{
  "num_hidden_layers": 16,
  "hidden_size": 96,
  "num_attention_heads": 3,
  "num_key_value_heads": 3,
  "head_dim": 32,
  "intermediate_size": 384,
  "vocab_size": 670,
  "hidden_act": "squared_relu",
  "norm": "rmsnorm",
  "norm_place": "pre",
  "norm_eps": 1e-06,
  "positions": "rope",
  "rope_theta": 1020.0,
  "rope_fraction": 0.5,
  "qk_norm": true,
  "attn_scale": 0.177,
  "bias": "none",
  "tie_word_embeddings": false,
  "parallel_block": false,
  "extras": ["shifted keys", "gated attention", "normalized values", "value embeddings", "hashed n-gram embeddings", "an embedding shortcut", "learned residual scales", "capped logits"],
  "init": "orth",
  "init_std_qkv": 0.0882,
  "init_std_o": 0.0,
  "init_std_up": 0.0882,
  "init_std_down": 0.0,
  "optimizer": "muon_variant",
  "learning_rate": 0.0118,
  "lr_mult_o": 1.36,
  "lr_mult_up": 0.848,
  "beta1": 0.9,
  "lr_head": 0.00639,
  "warmup_steps": 0,
  "schedule": "wsd",
  "decay_fraction": 1.0,
  "decay_shape": "linear",
  "final_lr_fraction": 0.0,
  "batch_tokens": 16384,
  "max_seq_len": 1024,
  "doc_mask": true,
  "train_tokens": 145000000,
  "max_steps": 8851,
  "dataset": "wikipedia_en"
}
Each number is 128 + 32 x the weight over its row's rms, rounded and kept within 0 to 255. Layers, rows and columns count from 0. The size above them is the row's rms in percent of the matrix's.

# layer 4 MLP down, 96x384, rms 0.0603, rows 73-95, columns 0-191
size [100 105  98 100 100 102  99  97 103  98 101  94  97  95 101  95 100  89 107 103  96  98 100]
[[ 97 127 159 137 176 121 141  83 102 124 139 123 105 159 138 130  95 217 185 120 152 141 133 167 162 147  93  96 121 132 121 128 148 143 127 155  96 130 185 147  94 137 134 146 196 136  97 179 140 136  87 162 164 117 111 103 156 165 153 141 128 105 112 176  98 146  94 182 153 128 132 197 114 159  85 120 123  90 142 150 162 118 143 144 144 145  83 153 133 138 118 120 143 159 135 138 198 154 175 103 111 162 153 150 111  97 118 132 102 199 147 151  83  98 127 150 142 149  94 108 126 103 125 146 114  84  93 163 149  83  54 147 186 164 197 167 151 148 196 178 122 154 181 167 125 122 182 142 153 126 124 114 113  92 111 140 114 174 126 146 176 162  95  93 166 130 120 175 175 139 109 138 142 111 116 111 145 129 137 157 165 185 150 221 151 165 133  60 127 124 103 103]
 [ 98  90 149 165 165 192 115 164 119  91 127 116 163 139 181 141 115  99 109 121  56  92  46 158 122 111 129 169 139 186 127 113 102 151 110 151  65 164 155 172 170 152  95  72 131  96 168 103  69 117 128 104  91 144  90 122 154  87 102 172 119 161 171 119 134 155 166 134 127 124 107  64 135  91 140 109  87 136  24  91  98 118 180 115 116 193 178 140  68 140 126  94  91 171 111 111 112 152  84 210 173 140 112 115 165 132 133 103 161  72  69 173 151  86  71 131 112 108  91 162 112 143  93 146 127 156 124 112 169 117 127 145 135 134 161 107 162 152 183 143 125 171 182 107 101 191  92  79 118 137  97 115  86 105 117 164 117 154  87 106 160 133 217 131 185  88  90  56 141 155 136 108  92 108 147 152 139 157  77 144 119 156 155 123 153  91 125 189  92  98 158 167]
 [147 153 146  89 118  98 151 214 156 109 176 127  63 112 110 170 220 149 174 180 129 126 115  74 110 110 104 159 156 137 129 155 142 186 112 178 124  95 110 175  88  78 147 117 151 154 101 184 139 117 102 152 190 138 131 158 140 141 166 158 160  99 199 139 154 140  73 191 100 129 116  60 155 147 156 164 134 101 101 137 102 159 152 105  87 121 132  84 122  30 137 160 122 114 137 150 124 102 124 137 143 180 100 104 139 178  86 100 150  95 145 164 143 152  85 125 103 133 169 149 117  74 165 174 122  92 162 106 178 114 109 114  61 109  98 126 102 101  77  98 122 133  92 116 192 116  76  95 130 107 122 130 131 142 125 181 176 124 167 109 147 140  85 112  93 112 123  61 139 163 112 113 129  92  73 154 122 129 136 107 132 158  85 107  96 152 157  86 115 139 135  90]
 [117  87  82 104 107 139 135  75 166 152  59 130 113  85  94 123  94 135 132 157 124 172 129 125 131 119 106 122 119 102 143 162 141 165 121 127 113 128 114 167 139 150  73 125 106 108 155 148 126 164 169 137  66  85 136 121 130 115 117 100  93 165 197  94 100 172 134 145 179 159 144  21  98 152 118  80 122 149 143 170  80  84 119 123  82  89 134  74 135 168 141 157 126 155 162  73 152 100 123  73 160  91 130 111 120 170 141 119 108  61  83 117 103  89 213  56 143  85 109 100  83 155 143 141 171 170 147  90 123 124 124 114 121 141  80  67 160 101 116  94 140 110  98 107 174  89 138  83 157 105 119 120 128 124 102 120 132 157 145 168 105  82 159 107  89  97 163 180 138 147  86 150 177 164 127 120  73 111  98  90 118 100  85 114  89  86 132 112 129 117 103 109]
 [ 95 169 103 101  72 134 178 136 129 190 109 133 111 123 106  91  96 131 134  95 141 105  91 125  98 178  95  90 132 157 102 125 173 102 129  94 128 102  61 152  98 145  99 156 108 138  82 164  95 129 110 163 134 110 118 113 129 142 156  75 150 123 144 109 178 185 139 152  98  78  89  57 135 106 138 198 108 161 139  85 136 106 152  96 130 179  86 170 152 116 138 104 147 105 159 111 107 186 114 130 114  84 158 143 122 129 139 114 184 122 130 124  89 126 157 129 139 118 150 142 129 129 121  75 116 137 162 120 106  63  93  90 122 185 175  84 145 108 129  99 129 173  61 143 149 106 157 109 167 177 127  95 136 150 146 196  58 127 133 147  96  80 172  83  94 149 111 198 176 122 141 134  70 132 145 114  79 136 130 121 115  85 150 147 164  90 117  90 121 178 122 133]
 [ 58 131 156 149 116 136  94  99  91  91 136  76 168 112  92 137  82 146  82 156 126 167  94 147 152  84 154 128 137 150 178 149  87 127  82 170 111 165 104 209 177 163  56 159  76 134 123 137 139 115 114 155 107  85 155 107 138 189  85  96 145  67  94 133 204 138 166  94  93 112 105 141 170 114 123  89 147 125 177  95  99 152 141 112 116 117 154 135 131 142 138 157 117 187 134 118 182 164 141 122 101 165 120 156 165 124 148 125 123  72 113 113 188 109 152 143 144 148  64 135 172 129  97 164 109 171 125 124 188 102 116 199 129 157 180 163  76 171  87 135  84 123 124 152 188 166 146 182 115  93 130 134 123 119 163 148 108 129 132 116 192 151 147  92 174 108 129 103 115 125 138 139 101 106 139 109  82 118 117 109 153  79 139 140 144 135 148 151 166 144 121 125]
 [131 117 130 122 178 160 151 128 117 161 145  97 145 178 116 101 188 145 154 116 104  78 113  96 128 127 144 132 146 181  84 157 154  97 108 170  99  94 195 100 140 134 143 118 170 118 146 148 139 125 150  93 102 212 108 130 171 121  70 154 146  88  87 186 145 140 131 190 114 136  64 140 100 154 139 134  86  87 149 136 139 172  70 169 103 134 102 131 197  96 140 152 128 158 187 173 129 133 156 121 147 161 146 122 111 127 154  72  97 113 132 141 128 150 139 173 112 162 147 177  99 102 128 208 140 103 157 131 162 127 175 222  83  95  71  98 118 117  79  96 133 145 151 132  79 132 139 142 109 185 114 134 130 136 102 164 178  76 168 173  85 136 152 135 178 137 120 161 147 176 138 148  95 132  89 123 160 130 139 168 125 143  57 162  88 147 184  95 154 178 157 112]
 [128 100 132 126 165 138 127 157 123 138  94  44  98 199 106 180 135 135 135 151 153  97 126  98 134 189 113 152 185 129 129 153 115  86 109 161 122 165 148 207 129 143  71 116 181 123 177 165 105 161 141  80 150 117 124 101 112 101 161 137 141 135 119 134  79 157 149 229 140 122 174 108 135  88 115 131 129 146 165 124 106  95  92  94 161 118 107 124 117 173 116 169 116 130 137 131  75 117  84 229 145 143  88 152 132 176 109  60 156 155 105 113  89 122 135 153 137 131 111 147 126 133 130 111 143 166  84 165 122 128 139  87 132 148 147 132 110 149 129 129 164 161 113 150 142 140 131 197 109 156 119 139 107 132 186  94 116 124 108 177  68 128 130  90 151 137 109 188 155  84 106 138 155 137 126 104 132 156 103 129 180  69  90  84 153 146  89 125 229 166  75  83]
 [184 213 109 144 128  96 120 151  76 117 110 228 146 137 130  86 146 146 158 148  87 133 107 100  98 103 129 157 117 127 119 134  95 113 143 128 120 172 107 106 131 128 130 102 125 106 116 163 123  67 125 124  96 109 159 110  80 102 117 149 136 200 125 132  73 129 110 129  82 175 102 181  87 133 126 113 128  89 140 160 123 204 162 114 118 146 211 192 225  90 127 142 111 160 170 174 122 100 113 164 154 173 149 140 138  82 115  96 156  69 162 129 128 117 144  86  83 135 123 138 128 162 128 100 112 128 143 117 154 144 171 116 163 113 143 122 164 157 133 142 164 106 118 126 133 140 177 132 139 141  91 102 159 149 116 111 142 120 109  80 146 129 124  95 135  95 171  86 106 134 102 141 164 188 163 171 160 105  78 105 102 102 121  90 129 145 126  95 142 112 162 109]
 [ 79 110 142 126 132 112 169 131  99 160 189 108  62 105  95 151 142 162 132  63  76  44  78 141  83 126  76 194 121  89 111  98 178  87 107 102 100  95  85 109 146 102 151 149 149 136  81 160 162 152 152 118  34  95  95  63 155 120  79 130 176 154  60  87 112 109 107  98  98 142 149  92 149 133 102  87 123  89 147 114 135 118 119  88  99 116 120 143 132 163 123 105 179 193  83  52  91 168 157 123 192 116 106 145 174 141 149 136 125  80 143 153 155 120  92 137 103  34 162 146 134 124 136 119  97 181 125 153  76 113 114  90 158 119 147 155 134 120 130 150 190  85 167 122 118 132 105  76  86 135 143 139  95 156 166 126 116 149  98 143 153  97 159  83 158 121 206  86 131 111 130 142 129  65 130  97  83 144  95 171 154  72  97 154 149 137  88 128 130 115 142 141]
 [ 84 162 196  99 150 121 137 112 115 170 159  96 147 155  59 122 182 115 106 127 172  88 123 144 108 142  82 141 179 125 113 102 128 186 132 118 128 161 164 109 148 157 131 161 134 179 178 166 131 147 121 102 128  94  66  39 179 151 126 153 120 124 136 144 125 127 118 158 114 125  94 160 138  91 149 135 121  96 168 179 103 118 106  74  97 104 118 123 116 114  92 130 105 153 161 151 139 131 141  94 123 151  71 202  76 120 131 101 132 157 101  96 146 191 178 161  99  91 207  97 189 111 122 145 135 127  43 126 127 158  45  81 110  97 173 173 116 100  67  96 148 135 156 156 100 106 139 141 122 140 157 112 120 151 126 180 191 154 110  94 156  95 143 163 160 130 116 148 163 110 103 104 131 114  89 161 141 117 161 108 117 133 165 164 181 178 108 152  87 150 107 150]
 [178  88 102 118 157 111  83  76  69 148 159  98 162 125 119 100 164 115 165 178 127 154 133  80 152  89 145 107 179 141 149 120 119 199 138 100 126 119 122 101 176 124 107  66 178  94  98 113  95 124 126 129 139 125 131 112 125 150  91 117 143  89  78 149 164 116 150 101 166 134 136 139 129 111 119  87 121 101 134 147 137 140 133  90 112 130 133 111 168 155 129 114 125 167 103 158  91  84 143 149 162  90 119  87 187 124 145 122 142  81 133 127 101  75 206 169  89 157 119  90 185 157  81  88 110 134 150 144  80 143 154 125  55 138 118 138 134  48  53 186 142 144 205 123 196 151  98  92 115 116 155 133 139 175 105 148 125  55 125 158 116  97 134 166  58 134  91 188 124 104 121 140 144 110 138 101 159 101 157 141 115 172 117 110 161  98 107 173 113 120  57 112]
 [121 168 188 182 175  22 160  97  99 184 196 137 172 120 152 126 107 164 162  60 134 166 123 189 101 136 150 120  45 132 137 122 164 118 115 133 122  39 132  88 141 112 140 121  87  65 114 109 142 140  90 137 184 156 139 120  63 173 160 180 146 162 141 168  64 126 180 136 131 141 129 145 121 131 164 187 168 105 158 110 137 114 135 154 184 131 137 110 191 136 104 157 137 131 115  81 164 131 140 158 113 105 144 111  91 123 163 108 111 163 147 118 144  94 147 123  83 111 108 131 106 125 189 127 122 108 102 209 127  72 173 144 110 171 105 148 198 117 150  91 144 180 114 154 134 142 118 121 102 125 173 151 119 131 147 170 178 110 147 109 161 146  87 116 109  98 109 199 137 178 111  81 148  91 144 146  84  97 164 135 145 158 162 172 143 126  81 162  91 124 155 102]
 [ 84 161 115 145  92 196 103 128 157 165 187 139 105 135 127 148 150 129 129 169  97 200 138 135  98 166  96 148 157  73 175 121 151 142 111 142 143 173 152 164 100 135 127 117  80 133 137 141 123 106 115 129 126 121  82  92 156 133 159 143  83 114 176 120 110 131 132 167 108  84  94 127  80 178 160 139 112 113 129 149 159 112 104 108 181  90 154  89 132 165 139 161 131 118 154 143 116  51 118 110 156 103 121 106 106 151 152  87 137 163 103 113 136 120 156 161 100 105 158 224 151 147 117 122  98 138  81 157 126 149 116 163 140 119 136 148  64 113 115 104 191 150 121 176  71 159 137 112 102 204 132 137 168 123 104 134 112  80 125 154 164 114 133 161 152 118 138  83 136 136 152 146  86 138 171 183 140 172 169  80 166 130 173 163 149 120 102 182 142 156 143 136]
 [ 82 168  95 101 203 151 125 181  71 178 117 143 148 139 152 122 109 107 158 182 119  95 156 122 102 126 150 100 127 118  71 128 159 116  47 131  93  94 142  67 114 167 105 103 174  97 130 129 137 179  63 104 127  86 128  83 123 162 128 106 155 138 111 143  98 100  94 129 213  83 129 139 158 118 129 201 129 116 134 120 166 101 167  91 111 189  88 166 161  76  97 113 122  83 106 163  73 128  82 114 104 107  71 139  85  87 112 161 127  80  77 128 127 118 150 143 117 107  99 128 165  47 103 156 117 177 164 119  82 134 151 166  86  97  76  83 104  99 117 156 131 163 140  82  99 159 124 173 129  95 155 143 114 122 141 121 151  94 124 132 106 117  80 132  80 161 138 105 140 129 110 137 112 116  53 119  47 110  38 101 130 141  77  94 123 146 141 159  89 104 136 121]
 [ 69 140 143 131 115 118  59 115 123 153  98 145 127 137 130 150 151 185  91  31  81 156  50 127 102  78 156 160 147  96 119 124 150 102 136  83 107  74 183  52  63 194 150 123  86 160 122 170 126  93  56 124 205 124 148 123 154 119 167 105  83 109 121 107 103  97 126  84 129 103 117 159 122 125 147 151 156 160 160 104 117 132 128 114 105  75 208 190 159 108 109 128  84 114 110 127  85 154 153  39 172 141  64  61 123 120  94 172 194  92  76 186 180 165 139  98 151 111  83 129  93  77  98 145 120 139 181 161 156 184 193 140 154 153 101 155 187 136 106 113 120 146 150  89 109 124 130  93  90 121 136 137 130 137 160 142  71 191 128 125 130 151 131 161 143 168 162 151 112 156  93 120 140 144 162 136 155 104  92 132 103  91 135 139 104 144 108 122 134 110 128 121]
 [ 81 126  72 166 122 169 115 128  82 102 101  75  93  79 135 103 120 120 137 140  94 166 160 120 151 138 128 149 140 106 139  72 129 110  56 124  81  78 106 177 127 113 157 104 118 115 127  34  55 130  90 123 129 100 137 136 151 121 122 141  81 117 140  92  70  99 115 101 110  46 127 149 129 115  75 137  86 129  78 162 141 128 135  98  64  64 146 179 133 173 117 139 145 103  94 154 136 134  83 139 105 123  89 143 128 130 136  88 153 136 121 132 126  84 111 149  86 116 164  53 160 158 101  87  96 155 130 147 148  86 168 149 108 102 147 136 121 152 108 101 149 118 137 173 156 114 148 157 114 159 166 168  92  87 121 143 136 127 176  78  87 163  99  63 112  87 147 112 192  94 126  98 178 101  71 179 119 153 141 131  27 100 127 127 176 101 114 195 109  86 129 123]
 [165 164  75 156 184 106 188 116 187 153 149 134 155 147 110 121 127 122 166  58 162 146 139 156  90 148 119  78 175 158 178 116 124  91 175 144 129 165 124 147 109 149 134 146 138 158 144 181 122 128 104 131 104 169 125 128 123 122 113 141 115  45 116 140 139 159  63 112 155 153  92  48 186 117 137 135 153 132 102 146  84  86 136 158 152 129 166 133 147 150 132 128 115 117 114 199  78 143 146 161 154 128 164 123 124 139  88 154 164 132 165 146 125  62 123  82  45  78 129 114 162 161 166 103 175  98 124 107  88 108 107 152 204 102 113 153 146 114 162 166 104 172 165 154 156 131 129 165 145  94 155 149 161  85 164 119 112 107 113 114 109 194 150 115  79 109  73 150 134 103  98  69 129  71 168 195  95 190 168 150 122 135 116  88 161 139 124 126 163  85 161 128]
 [135 144 189 154  96 126  94 100 128  76 141 127 139 103 136 185 119 156 109 130  89  79 116 122 133 133 134 123 117  52 112 122 130  87  69 123 180 128 114 105 164 100 134 157  70 136 162 105  87 124 118 136 147 112  93 192 120 177 118  94 126 117 170 100 147  46  59  92 134 187  86 129 131 146 139 201  95 107 149  96  65  98 107 187 141 158  52 164 171 104 112 150 110 118 158 144  66 135 119 152 143 106  93 112  88  81 151 169 114 169 114 196 140 126 114 122  84 202 143 129 168  96 110 134 165 146 153 122 107 117 166 100 106  82 159 164  89 151 113  87  97 193   3 166 131 105 124 151 126 139 162 119 129 107 125 131  98 138 211 164 140 147 120 121 132 106 121 114 127 122 133 102 118 104 109 122 115 188 157  91 113 106 109  95 136 180 153 126 131  85 133 101]
 [124 116 129  93  95 111 132 112 119  29 150 145  80 123 117 109  82  88 152 140 136 134 109 138 129 121 136 179  61 122 119  97 162 136 124 187 120 144 176 174 143 147 120 143 123 119  69 127 118 180 141 171  86 122 118 136 144  88 154 192 175 156 152 213 186 154 101 152 147 144 148 156 174 140 144 202 158 165 101 134 154  87 134 194  66 134 122 142 121 169 109  92 172 187 136 149 160 118 238 162 111 154 181 106 147  95 109 118 108  82 124 102 189  88 147 106 145 100 131 113 132 107 177 176  72 164 135 124 147 155 113 112 110 121  68 156 201 108 108 135 181 138 163 119  86 106  97 128 132  93 177  92 121 181 142 150  79 112 109 139 159 157 123 181  97 113 115 133 122 162 103 165  88 159 133 156 152 109 140 111 121 104 116 141  88 138 141 149 103 155 144 120]
 [121 191  93 182 187 130 126 201 147  96 164  98 141 100  97 145 142 163 105 112 144 149 130 163 148  89 150 121 134 153 162 109  98 120 101 144 122 161  63  90 127  97 100 118  98 126 120 149 111 125 146 155  61 126  79  71  71 129 196 116 100  65 120 137 118 178  50 140 135 194 100 112 103 170  80 166 134 128 110 139 122  95 156  78 156 122 179  94 138 208  93 116 109 130 158 220 138  95 135  74 139 144  83 122 101 154 131 193  91 120 110 135 158 111 157 162 120 191 124 150 158 172 110  99 126  73  87 178 157 197 116 168 105 124 100 112 153 136 108  93 159 121 155 173 120 118 152 133 119 161 156 138 154 127 145  76 117 113 130 163 133 168 118  82 138 200 132  46 128  97 128 110 221 132  93  83 130 158 154 198  99  87 149 113 119 132 128 113 148 153 126 151]
 [167  57 116  65 135  99 137 151 207 142  71 109 109 132 118  74  92 183 150 133 156 109  90 110 110 122 109 126 134 145  86 127 124 152 117 122 127  88  96 109 101 162 124 118 135  69 145 135 104 146 173 143  96 124 129 185 104 115 101 107 112 154 135 139 170 124 158  80 175 161 107 123 144 176 182 139 124 146 101 121 146  88 185 158 152 154 158 110 174 137 154 109 164 127  88 123 104 135  89 139 119 113 122 102 112 170 140  63 121 124 121 175 100 107 123 156 126 109 135 115 157 122 123 149 118  91 108 121 103 127 149 158 139 191 119 175 110 125 136 131 134 138  97 185  94 119 179 125 179 101 151 131 126 183 147 174 101  97 180 144 142 104 104  69 114 152 109 101 127 116 182  99 163  92 151 204 156 107 155 130 191 191 118 139 137  77 149 147 124 136 127 123]
 [104 118 127 123 132 132 116 117 178 114 192 126 146 161 153 128  57  92 147 150 121  95 119 138 154 135  71 156 158 118  65 162 124 133 147 158 130  69  91  99 124  18 112 109 108 116 113  62 120 124 120  90 156 145 134 132  46 130  83 102  68 123 121  96  93  83 125 107  72 162 101 205 172 100 110 137  75 159  96 111 121 104 119  92 136 100 124 130 147  81 163  78  76  97 139 125 138  83 118 141 106 144 123 108  90 144  48 148 145 171 156 106 144 186 176 202 151  79 180 147 149  87 153  97 128  83 126  94 101 143 103 144 120 115 172 119 108  85 137 130 137 131 140 157  70 119 109 108 115 118  95 136 189 121 134 153 123 120 117 153  75  65 121 142 220 136  79 133 162 110 157 114  74 185 162  95 148 116 120 159 139  92 139 115 120  91  78 146 137 186  98 112]]